Weights of a small GPT-style language model, trained from scratch on English Wikipedia: 3 heads of 32, MLP 384 tanh GELU.
Each number is 128 + 24 x the weight over its row's rms, rounded and kept within 0 to 255. Layers, rows and columns count from 0. Numbers have three digits each. The size before them is the row's rms in percent of the matrix's.

# layer 7 MLP down, 96x384, rms 0.105, rows 44-95, columns 192-287
097:129133080146116112134126142160146156114127118134109129136130126111152155146107122128135083150115145138096129177141073141132111121174107145111150144164134180170116154150118115102106098155140124142149165150152165189124086099123122117139137091105094079140115159150133113123105149085125142103
117:138083139109141099101153127135148144150138150161131083139109132143137150136113114130123122110101100161138101102122117092138114121138144119100098156097137124123098137113155103099132156122102115119122108104127116159124111149151082119113134132114133117136131126131136140098160125085109173131
099:141126115132160117097126140109141118041131111146168107113114052131159141122150134185113143134103101154184158144082099140112128123130150180083185139124142118174148117152167150157140125125129124129124123156144122133129140149151171148117103171147103139122129137150117127136141123141127131126
091:104147117159116090146147088144139169102142117093174129137173134103160121127155130143138110131103168127112134110137063176107115116120179124123145129151168163136132121109133163108139153123147145171122129172131151131168162116142121084106099105129100156108147108136164126129111154150158116136
102:116153137073147119178183117132130116109125110109090090149181077100109113132140159136138140072154117105141135136111132091120135182137151156127133100173109091143132138141111105150138131137137107153150122140127088138112112131125080158127165129139132130116113157180102133117130129137136136141
093:150163164101069121138136089166149183151118121101081122138143158131072128126143121127123124109175141114167101115168147139121100119114104150143129130143132097111130150155146100124135099127102125105130130142149156124132133150104140127115156128108131115112076131128099154111151146145139134105
108:104105126138121114115130152103203102127136153128129178098127133131120120123131131158122117128127098113086137135080123111098193146085085147140119123151072108117095124157148179111171113127159144157153108095100130100092129119095093125107132131065156132097129141155137165176102126128138097147
093:186143125087134098142092128134173126112140119127094111144125122088115130077156112106141124108135096142144078123144127123108157140096135152091109103138136134120099108181138117123122135105143118188099086120117102138148137146111193150112132087132099103136162135137131141113088053176120156139
105:128112117116101127117117132145152076154131149125109155123102136121139157131083121120126158160130121175082120127113126128130156124120152089128119143127144097142093175174145113133176097101125178141104113153122113145163136091147138121122125093157101129154111120141131165126100117111082135127
103:115153183139170159116128125120102120123140131161106106148119142115140120095157165170121126164147112128124154102124125106143115120142103117162088128159162155163155131118107102113138164092112184190163153131120117093124153135139166081123120111156118080160084132112076116120111160116132177130
101:132132156109080116155126148083129129105115114114095127156135154143125138125129113144147064147128114158138118149137187116109094116129125096141132147099134105151117105137088112086098108120111117099137110181104109125059098142106108132122168142130129117166106095107113185148094099108150108098
094:132163122129112131155132125114106138121128094113120144112111127143138134123097130128097111133068155111148128128057087154135133113129100136143128133165100152128134154108107134109119134109139143122100160100139087150132110159128157107103136112161123145100153092131107108157172102135172093110
100:086112135115123116135144097107127137069130115146129121106147125148064122116115115103103159124154159102109121141119131081126151144160180087112111148115132131108121150096168133142119100087148097113127145116120121133127161153117107086077107114109179081090131163123146134130117134143170144119
099:158146113135102091130177154129134158169105135087125153146125135137144115096164141123162096135143116132097141144195112102148132104091129130131109126133121103083173130118163114129150120106096100115111089129185085134143109134123116117138099109134139112122150105144132138138123112155134133128
097:140135089113132140156176147122133116156137113124133145118138130145171138125119119097151105125152110088128111119101091113113136121123104105191102121109136111135125102114102125127125180108144143181142149155140103133136135107098142103169145148148117101136141163143107149141126138115114166159
095:108129128143145119122079142145102153129131112095116149174104166156131103114134109163147118129148164119147173151118176120124128159139125132133134133160126132088113126141165108145123116137101118134117108096067105181162155155165091132127178145109129106107104098102160093093126185128121085157
108:151092147118123092129110130144141113103115123126116129128144109159139151160187140124197132130132081107123145051123122108133112105191093090112097112123187120107139146156132072143102121104130118102161149141146125142139132128139184118126155139108150121125108090161159150147125128120101144148
104:118149120115120100127127091184122113136149167114149149109170118160141134157130141145135153113098161168071098132134109097128155110098140148120131113134106131113137111116130108142101122106155103074121119150110095139132166098097100116151122108126141144085123136137101150077189150140103085146
100:124130139129158089152107130139156118131094108162132082140128110118121096144124127148137165146184120080148122126129157111138118135094106137137117141119073156148167135124116080143173131112135145141109129122151163174143134111094155152115165116126182138127139122127105121106112151128125153136
109:134121112142143128109143123128083074124145056148113149101151103137111150148161152132126122106145109105090124113174112144120136125143103104163100119153131108106165134106128097134133119130149142115062101120159136155153155099101113085113097111108144138106139153182131107089140100146140126143
094:101187126096104084123110104112134138135141134098133140111128097120141097123078134115118145082130151156079120112081120164132154147151145093120127133149091104116101086165131128128158131153145106091155132159146138148122130107118109123141131122129095150156132121162105164115177134114082126141
094:116120154122101124073125148175105088099143122120100152120114117136132165091130088171202098155143103152130150082127152170163128181062122125116075110111150134164087112138131107123077143129127148129125118138123106108124105170099138115113164135149112129115061119100127169167129123173072111107
098:113105112100106117098171136127107129155136131135134135123122157173129134156139114134138150155121149094106155130134117120099148132129076085118110123139151112128147091069161138122182131101136127099125137118141155083091095133136122142109156110115144156148126096156167160135146094132090144118
100:115096092162180148111120132107113094139092123099106075094115140148156108144105086107129118120102117129123145132133112089093137116155121139120127129175156112135123123140127148129114151105127138146132121143121137162155182152147155138151150111180128128118165129123119123153096120121137188108
096:126145138157161130152166154123118118129122126139076108142116130175127143120146116139172152094146115129150108138136117088137097129134120126138143141124107103148146128083141124119151136113145058109150097121073120133149143158160150109139115115156122168131148147133123094144120176123136108106
101:141117133077120134143154143156131079150097159155125106103097127119137073133135103071146064100163096126101100125111130174049120096146160136149089138122143103126130184140109117137137102145101101115106142128166131129099110156116152134160143138111145085124180168135116147107133127131154158125
092:138133157143133137115108069149097112105143162136147101135115135134102111090102127107146122123108110145114141172160113157157161155143114133126120148119132088135120081132093171089099125134124113119117152124141126135094082098118127147126170111150162167126125145159074113158108196115121115110
096:140113160149139124155111116092139140095146115097163149160131150115136114106138092086106127144104139129130165116153121106143131093160157124121111115135124103151125088109111090114145090149147091107167136125110147114108124118149135138135153119116143167130132101115140130161168080109116147112
092:100139079110131114141147144142081107125129130123141130101135122112135109121148140133148128144110124139146129101143162108123109164161127162143105094123132136100168115154115134107144116086137146142110147137094134137133106105157062139118144154142108110133176205110105135127107102111112122128
102:151084182139132153143138138114152104159106136131138142144112160130115131142123155088119133160110099134122106130135130090105090127141159116140127125150155154155135130147147091129122122163120088100187124100094120127145119117092153135136100138113132082144098152116147149150143110130127146130
100:108140165143108129127098118154106140117122138142168114119145136157130115100087095132142105084111110125142156148151123123101121150132115125118088125093144123152119143105102095147106116128136146153143116151094203148095130122147166101057141087110127101118128131111147168163169113176129134113
097:123104163117144128146135121094090094082194130136143130137112095117138138136146158107152094161122077122133121116172143095131152086169138077115141097146146141155118116113137176129112156078118116121131131160105129128124139140145114154113119109163142132130130122105122170088140154135157151130
100:150140129079090130104129116163124110115106124119147128125130120121087135119094111105117122088159106113137087160106151128154097127123131135106084110082115083137131119141127116138178126169123140100151144126138105140137130102096147087156173099166146080150141154116146106143114138118123145106
101:084131116126150100111157123095117167131129117130135113081139116117146142123139188097134138106139126130149139127111151137136132152151155110117136147138127149129145180112115076082125102165116114076068126124149154165143156142153131154182116136131150184118149126121087109134096103137094134129
095:083152125105134116110111130162110148155126136079118097167145102147125089135083086125134141137123134138134122086129136187145137148105160178112119126118109134143164113126140075124067133176122106147145133083126118121095149119107082138106137134154136098141126151101124133123133110088122163106
093:134116158149141119087130136129089153126136093125087148123115102097135088143143154154118094151142139118134141140138163068116132127126139137112143127143137116153136127122132052121104062095112122155107133172102124122099161157089135137098104161117123118113107111114149135108123146131139159151
104:127109127143136165122076129119149093145117132108112117149143150159113128145156122146135111159132127106109119123120149134064159151137142119133136102115084148106130137132133118122109163146131088153161141126122120130135166133143151140100128140150128100139149110143144172124141080157134145149
101:164111131141090112163076162088146144151108148142126132157138121180173132148126161174166112147121151131161114128130138130133141121128124125120116108121084101117099136151142119127140155148093136124114147103104123119123169098079120135164122116105135136146096162127141154126116153104139109132
098:128143156072141167129111086118145051147156171053123157142135108132180110152147102129117089121138102096156102107113130159095112154136141116116166131151124102149123095127125155094121138090151085120128153095144110137138138161165138090105097153134141128089118137172132135085129109121141142124
106:113138117132129115126147153116107105152127105134128127164116095088143121130107123117107160131148146132116177101121142099128105166138105094087148149131140126159095134150144098113118163088140158102105145119087091109114114122155172126161187147147138130133157128117093078095105176085069102122
099:151105089124135115126053109099137130144144120116134128119080133136132153157120171110135169149145115109119154146113160166149083068133122068124151120125137124131138111090118142157125144154103100102107145149123129132100133124118106123125111121104121122161147103174153169141041142139129110105
099:140113155131166147070085133107150123143169131131156103135139182172103158178130121126144094094127160096114116114114141118097092126146124123153149112119127106144175101123087134143153125152145122126118136122113149076098123095129131121120119140143105114138115147121182105130122138143123140131
097:131134150112135136162118131118169096084114152112129133125098151142134145133132109141166159139098132141146121107089121089133078115128126131110155134109085147121130139157099164102092140129097115152161144131140093108134112110082119129118112126138113122079121113152144130124158154146108150128
102:159117132150121175135101133104144145123084120149160136113133111123127109057145128125122167112122134144103126175126112075121102106135138137130120127106145079147111112129146140100107123128136147124129112173115132072124126144136166109138127152129111063158131158111092119099128094181105131100
095:118125116097100117096117098141159073128103151078089143145138131103133153115107115143148131096158176154128129131127113146099126128133127120147097106129127122104142096135137106181126132173087084124144144130084096152132123128096117165156127137089129132153142134126156123155101107148136138097
097:122089141146130112120122103151123138126107140156197117133129156105099088129117130096116133155121150129125126163094106138156149107123090110135128096106120124130123108101133077137164125118112087100121150134102091117117104134147110124154129126120138109121133127086119096101143098134096160107
094:122126111142104110115124120173138122107147113177138115130114119132119142145192157141168086149059153117118082124093171181136115119156129122152108110082173117145146128129157172120113143098130173150142143164124196081177119121122135130135087132137100123110139107125151111161130124159103129134
090:161118130121091125143140125107125110129155142095148172172138105138118133107117104083141077141137125170116100130125138148157133169150137141137101126114167120117156151077105126128144145156124165106087121122122113123105093133073114125122079150069138125114113083090127117108155099118119135127
101:142093123152123141128129117120070055120081103120181188130134154139119109151120128127134131137153089121114125101169085169100102140144168118197138149147108121096154125149170156149181137116162124102146102154186124156097131117103135118137144109115137126115127145108163153190114148139117141116
101:120108116140114167130142170129120102095135110103115153142130099129135118145174149140148102138117155146128144117119123092124106124123100155098133191124106120148163110137132110158134104088142101145095117130148087130140168110159152097130144142111130124164134129130096140078128133174137125143
099:163126131156111127118121127128147121100122131177165090126157171180095144150156115123131138113128139118126165124137132138161107084136103139100120150087123147124136129109140125143158096136133152122121116130180120089126117138156161150117154133111153145120160162110153143165164166180130133110
108:130133139091158175133113097114103173096134112143138084114129129148151140142141152091119167109079133150128168093113137154095129175134150118163181161117150119179137091145110126106150143089165152171167151102085096090093093101109151131122140153159131114118121134142137121113132138167049151143